{
  "n_layer": 11,
  "d_model": 256,
  "n_head": 8,
  "n_kv_head": 8,
  "head_dim": 32,
  "d_mlp": 896,
  "vocab_size": 512,
  "activation": "squared_relu",
  "norm": "rmsnorm",
  "norm_place": "pre",
  "norm_eps": 1e-05,
  "positions": "rope",
  "rope_base": 10000.0,
  "rope_fraction": 1.0,
  "qk_norm": true,
  "attn_scale": 0.37,
  "bias": "none",
  "tie_embeddings": false,
  "parallel_block": false,
  "extras": ["capped logits"],
  "init": "normal",
  "init_std_qkv": 0.0351,
  "init_std_o": 0.0,
  "init_std_up": 0.0351,
  "init_std_down": 0.0,
  "optimizer": "muon_variant",
  "lr": 0.0111,
  "lr_mult_o": 0.751,
  "lr_mult_down": 1.5,
  "lr_head": 0.00903,
  "warmup_steps": 0,
  "schedule": "cos",
  "final_lr_fraction": 0.0,
  "batch_tokens": 32768,
  "seq_len": 1024,
  "doc_mask": true,
  "train_tokens": 157300000,
  "steps": 4801,
  "dataset": "wikipedia_en"
}
Each number is 128 + 32 x the weight over the matrix's rms, rounded and kept within 0 to 255. Layers, rows and columns count from 0. Numbers have three digits each.

# q: layer 4 attention query, 256x256, rms 0.105, rows 118-132, columns 0-63
# k: layer 4 attention key, 256x256, rms 0.104, rows 118-131, columns 0-63
# v: layer 4 attention value, 256x256, rms 0.103, rows 96-127, columns 0-63
# o: layer 4 attention output (transposed), 256x256, rms 0.0707, rows 96-127, columns 0-63
q118:130167121172208169084116061196102162122108119148102106155178131081151128112141134101099084103119184164101151117106129114118123150111154077104123141139158139128090147110143112143084117057171114
k118:135113124143110141084157097091144126142119105126171141169132147110075166164157154137147125153063073128151123119063104177138138064151129105136135138127133128147142174111087097127195118124113140
q119:161110105139142133107125043138151142136097081092100138161129154082108095175116099153128135078149113194119162166148143133166160121155144100134143153093112125075152168139124136115094120066128114
k119:142106155121132139161085092133184109173085138038073099115071108062099148115136159104147188141116078129119132117101072171091138125101122149111131156090128134137128128103167127153187133177114128
q120:158122148155103132120150191097108126189143072149115139063175147113183154143118174083118113181138112133108176125193163104150201125137085112139108113169121111134142128147107152058129134129157125
k120:126123140118087082144101147075175124118160153097162119137083098056102187180123109094141136099094122112181121114114121169137161127144129142173171131170107154130131128130090118140119154153125175
q121:115159174157143156120131091119179153219105124163097148117134090119131155157134184085046120123094133143137130118112100109199130187100096112115148162185119182133095097126163127144088073107148150
k121:105129121156102186190170196076111114096121123123092117128139140133115154094153151054172144147093096138117143115143141168163136125136083137191145156092089136139067158156100122128078116120129220
q122:108129141195210087120124163077139137127148127074146132124137104124075163135122130152122206114113130106125115091117137129208142112137120192183184143155142141148165159095137160103179128113124128
k122:164169103115105163162170180094146115124095140103157089078102221134148127146104202070042082140158196117184080172132168109125098085112109127164178121084058146065097105140085112086056061111100137
q123:100062121143107095147157172145081117120146187175161121060175105081142160121118125156154177093156097181105145135108126089150143100178074091196092048114098120184115122029190073123132120122138083
k123:105121132122137170137181166122116072117123113134111155171094119167102127131168150108144137156094105174126160131085083121162142109111167084098135138090135106147133143149122154161131144135117151
q124:108149125041101099118103118128057079100122146158157132092103156166098118152161155112115114147144113122187127084089122115083141144063147129169086153110188111182131152122171140152142101101134154
k124:067135141149140167136142100120069172102144125099061134130169090137125112109146130154082111114196118089113140113163113108144146079142126107118104161126123139095083096153134150194147110180178084
q125:116146145180112136111149132118103128121140109116123060156094125171126166183121119147161097127163122071057139177188173095167127087112029129152147114105146105115162151075155122142145109122122141
k125:124186079152199138077149153113118162136086137125083117156154172185119154103131088085054154113163127165152097118145131111175119133139153127138070096104155143095129139118133163130114162175088093
q126:084107164131172105125131129165137222159134153156136176122163156135044130116125099122205107074117098125121118127109108080082125088082132132144145113157074142152126203123178170067109135135131137
k126:090127081094142123152201178089078122138214065131127194073127185097140078125125096130122127141144076124183145151133144116147100093082135110129154161109154187220145145106141153137151175151114133
q127:105127138152212159160146082064099112114121125106148137121091177109059133136159162161080104199138145138129141162090133151132147098153142131158155156116145149099149136083063167109132113116111055
k127:148097107127139129173143150083126134136175194144120100073129105122213161098081120148128055140088109180136202135102124149160137134119125133152114125111169082116193115111138098130143116159132127
v96:109191094173148182184140150099129161110119063127183132110063140119124118139094067128124125149119143150135089137131126086087109085152142160099083195155166131121128143105126063139183114099086167
o96:094136117087135101097122062088137151133180151138135069158123066144158131129158099178077117172138159165120124125134115172126097144083114085137126040133162106152116134128121142142131129182112162
v97:167142196132192168151180147205085126139173126138142155158100138147158123104134186113070149091094137111160152114131100057125090107079162079098179150154076106127072183142100141114142148153118075
o97:115162124132109157061134093073162122159111116197121154109099128148119056133173156154086128104138157144113127126129164113152138078147196101111139093131112117097142080131141108142107143119136178
v98:150064128174127065112151154085143119123094163110093092110117124135058124118161128155140155104196114076171135156199145088098108141076183174049180116133138147140101122095135150133158160115191141
o98:147132138109167089204163090106150146144089112123124201199117134127193148137105130101116135115109125145087105090057125088112128052074133167143098122112104151136044131173143123128121133116088151
v99:106141127126209126131138171099090111097070153106122113166120107145152118174072113116159135140123103136147106169143163091152100160100155132172125188126107177078147091081170145097147076137109124
o99:152132094110080130131143089150138118131163184137174145138098116116103153154101077162142109122114145135123138085083139143094122115088115121073080059146139074148124110148108083116122127140126134
v100:095112194155112113120108177184170105099140151132112140114106111114104144109144096158151068147176186172133089082132118111086173139170170122155096132155171021147082129154144087148119132143129112
o100:101107135112105140140083151111083096144175108148142129163158133160155176101111082075118149131155131085159171144098189128185149068141106090108084071099136207090136115132134147113100088134128097
v101:139124128131106140076095158131105119120135128124124130150139061119100225118145181161154184161180097118114153105125149146157087136103104141159132120104130154097119108065130131080153133119079069
o101:092133135153150127124179087131161135202154109101186159169089228164152139140110121111150093155151164058103128203083071162141156126093106164168129117104141104168092112129141157128150124082129119
v102:112105098131134114138182140156163109093163160052194150158165145115099120116141148149130127169117145179116173149130137154120146108098067136097150119060149126117097134086114125085142145170167141
o102:121151191128123135117059136129139130121137101125103049130102147136118134113109111180160166120123117135138143096151107197145131112141118139131097106189129113108151112156112145133120185128094070
v103:105152119160129175099129134097078149117133109093150177091119093177170161142122144125105192154164053166113131148093096071132109139173174118078135122097149145159199104065129164166118088142162148
o103:122106144107123153098140114108137093126134137133154064204093119107106129142132174126155144158134107066150183129098079148060131102108132152138111152134097128089179118117158139102112151116070118
v104:141092087154094141204117120134105097132153160161175187150150110116101087120098120126087132153175091106114122130125105087106174164170091162140153153105118126088109169133118165108124088122156168
o104:121161150090135097060137115121168123130097112163067120164137103108095181089134099145130136120140107120179124165155150138133154178151110110186109117145186148136129118113112076189158167110097172
v105:101057103090117144147097150126152116152186154149122113090130105119122118173141145083086115118135169125107176114164120096118094130150112160150146111133169104102116117130076169165177149080142135
o105:117182146147185115130137128053106135151085125144114112123100144120097158082091081184156125135156129126150136115120158111123160094145131114083158177089113139179094165150117110200162105152143155
v106:122069084062117124126131120155099073164153116112105118166161166123122137122139104159186138174105100142076160146120121120083078153067034169092169092151111127113146146087122088127069099121121104
o106:178141142150179122142171079120092179108097117157118105103145126117102117087147167085151123087139109147109155166160107162166150179146146127124137161147151126183085115174174097072217122161113135
v107:091091136156143143133119088172151183094115096110126113153173127142184126105177163063097136109094190147151091174097137080133159143179182091154084177142076076094165097099140084147138053102134114
o107:134139073106162157107106120110105091101126132128103131092125146119095140090088120156110100097145097105105080106204128153112159107076107128147136129130122131119080099069136104118114141177184148
v108:175113132153152091160149196106135108123113118058141101125145140089097150165116106102071142176121117136107116128129144140099111183163094118095120200182110170122121075177060111118129141156100102
o108:147130117082122159141092080121135107104080192154082202121128204185095198121102144185121121140140113153143141133097137125121142131143138138115134109116176102166147098140110107127143182182120173
v109:127109089145113098144192101078188062121095059128145108129130060103115144088151194113168055143150072136132124106113115135174112111185166112154122185132042106152144104162117132105123235151079150
o109:172119169105118165150113136111151140103128152111107200104133178168079110133131080160127135090090124132082171139134156120072098134137078087118072076156141139114149133183093132115155069166160080
v110:103134188070119140149150186123132094109119064116119129113160108122120137136133103100162051166181133154080140140139158120115141178097094051166126155146159097167151129135156115145103172097149123
o110:094176090110131109148104140136127095118161163064140132099103138135124085121115070162170130111159139060155097144098145115119124128192181125146105133109131147073174146118092099141184055161192199
v111:123166133126130111059149149129134129084127106138139086112151182105172096054125135201127101085092161138112084155128130110073133131094104056192113142125146100161125084119115129160152106074154139
o111:091132126152108148107052098127118106143104154089131141085110109118119152183133130118107061112178183193136140116119111167086133131134092083108118097096132132142162139122117117151149118133154118
v112:150052203148124122103157087150125109101186114138083161073174138089155191108133080114101126116126085096130059062070087129118184078154093184080114066134102112151109125155120108114128138137093184
o112:118140109102119099110023168174104096153102150092114135147124076147134123181186164105099179176143115129142149179102123134106123143126159065129153163086161141162146179085083152129129098107161100
v113:111134134138094139109141139174101103059113106102092160090146125130160146183139085162113179097087151141164159095118148150116175080109146168135125156129159111143104103099125177120130190070117090
o113:161155143152105155182186103122122092130149092134109093109133113110185089144112128106099127117154157096136140088115156133059115145098197108122123107099086179153153105052114135101152071151140128
v114:103083134145122214124153146126103156129142058110147104107131124088141100140137156104134138091122138181120112137130126108166107090153126121121152153091179180113155117157097144094093080108096161
o114:109133107105107114117124114124168141116106145123120108158172129119107113169147105140109139170125101096114147077133120170026143154104141101170148171156045094113126166138116156132136135164098204
v115:117124084164179139176119117171143105120190115184107183101147093162138154139163178131155153102130178153198191143120092149072166149124126150112146101116154104086094122119137113138075148140124122
o115:136148109134140116138074123116168164128131111134132129106165109130180112154174129119130106146165116101097084118129209129109125129147136112096124147084135098118115118145130135109103143106068092
v116:189073140131150087076099137154127113159102091142135109155183147163139161089119170130096124095105125149136080119208150153138098101163150135156113190101044094117126184127082161154127096118160151
o116:145150104146143149179073149146106146126097168136119144107044124110104090153113049083073128113114096106088114179086154183141114121109086127111102130136087144172122120136159132084148116105120147
v117:122142101121037205118087152161128154112175123128060132115141133123108190136168093126118118130158110097130100149119151148159081107083112171161135085147165115134118112159039172105126168049171134
o117:139094100105121095127136102079155131152065140136222117090119122072108126129100102117102156153111169136177132116161108163135147129163127156123133157171117134117136122062101143170104121183101105
v118:136126122112122150131101171140135093155122110157147103192128137153132169143110134064126157094165080134150178111113064116143122128112119146117131164111126129137122186121166133164087166155133092
o118:136107152129107104125116135105146132050087107153121175095140096168118120132141148142124098124113133087117080123131160106126069134148137096146123139066135107131131065183135138158149091102087152
v119:101104119146101191105121104153137112119112139118122062113089124108127126113083141147124108106130181203129127114127126091118086103122151153106165141163119094095131114114097156116117105149161151
o119:140109161142131063144125128093083128099156127141118179116146162117103129172125129148120123172147108102148185133111168164143142140129170109105099098114093190104087148124114150091112130185104148
v120:143173101137097145122115074145102161161132116077140155080130133142165140102108102088095178156134112115115158133139085162168106096139078102145092035197104078154108141124152088147185138072103172
o120:086112101093118178115175083131081137066115161127114079191131130116150129168120104153174059103151157113071168180203152081136150111172130091111158175096109131142098146081169124150112118139137143
v121:129090106154161100133170144073078127144163082114134196154160111122137095102195080077132131118121114128198120121191168175124148096149149148140120066083154113118091151108111074107132176137155137
o121:131174108127096116150140098133164114135109107100127108123121129089179145154078145145167115170085122064089182119145116142119156137158075180133159166186113072074174129158097128129102168137179134
v122:136109120143116155165108152185158146159069126186135134079193116147138152159132151147099091150104094126155138132163092053145102132145154176123133161170198161136164098162134113175134114107176129
o122:116130109057134143130116114085131109120171205112108150136116104093113140121112091075141152084172113169148151124120158114104156099131182122125112140128095118156146147141136154077118161088118133
v123:123116127070140177064124129178068074163129137170136078153144119077117127158074118157153194130093092138105128131134098142144055105163109094144133170077150204122124168133178149112136117102111106
o123:174143232139108142126137112191146145155122215123154190085171070113162148090151097138135107159118124101136133109104083123106118105142116137158102102155186139108131093195067123168130096159117155
v124:161102178143202146127103103169147148095098139139139171119096103132120175105161120142113184126104020133105086118147161155162090131112089165159139119099061202115091174143128095090154095149087067
o124:134142098111130124089165170138186134130114148103107119153145095129119081151101111101170118099139135094146103133088094088114169091149176148098137099171166079139139125096119126124159077081149109
v125:106153130167093115151125152164080173134131091129128149136150191159115149124108114109105133175088144083186141079116160112157192133142106149059170095144090094157155065099105153154144103124154123
o125:142146128090087149107123178092152106127148120159100083156094134092163104140119165169186194095222137119111122100115115141118103123180115094166135112123140113156145115098155094100148180179117150
v126:145113155161129108113169101142111102075133112095093101115163140097099122143161113195032134096128146129158098085133106168089100104075089120132150095123098154138114123096125136141135102160103162
o126:117105115177075113154119146087177078154152135134136118122107113134163171157105130088177147141126069174083146175123118101189145139139215146082130135176106143184127151100115169132155143080119080
v127:114116158056177143098130102158129128148197068156139169138141134139086181167159080107147130140155128131080150105101130162107109170174134146132114105058141132090132077127143099127099124110139143
o127:140116093149125112123145184080151160202120139114173092126078121134153112109171152166133121103062174107154092105143130108206088106105113087121126109152125105170158188128112169145116105091147128
q128:201154106166140158158098071155136076096084068096191117098128110086151117083138106124156113121098132176115145136102135140105142086146147120059135128175163094141133120114098157081199124199109152
k128:165158110133148108123140109086129132138098138117102127066165132122114077132137146174160171148110100111125126118092159182104103183159095121112069134102156104149126027130117095154139125134126147
q129:115093158177163114079093152039121138129136090096111196109108110128149097147128130121110171084098149104111093148155105115143126091157185105082148128154101155102164107096107158101127069207128099
k129:119181097136094151142114095163167153118153079130148136137072071127155089201106114207132117122143112104151168192149118149145163086080119176141106085073118038138102163159141162143171171086163087
q130:119140082074128175151120029081062113141162150136113183190137109104119128145108124109138101076109140131087123170098111143072108196131150101089120112171152124156174126122143143122120143194167125
k130:083143114147114102133115187109141155176109079163050126094141119143121186150153082153144102108100101089178150049165134129124158146162130154117155081112167141148140153095166150098155113118092125
q131:154208145144097110122077147134112208124117126107096171107146130128134113142114132156123140069120147175157165107115125171135075106054143153085167158167129161095187110166135097130103111146131146
k131:098124158100089110108166180124149182127127182149134148098111155188119149121174099122109121143188170112142099152194168142092136079147128081129117126177131167142111159064233198140107179118084112
q132:139164123181108108139108143119156080115089129104177084093086112093108128115111143114114193131114088122168112097140168132127145048137157162113139109171112086102167059173181092200150125101135145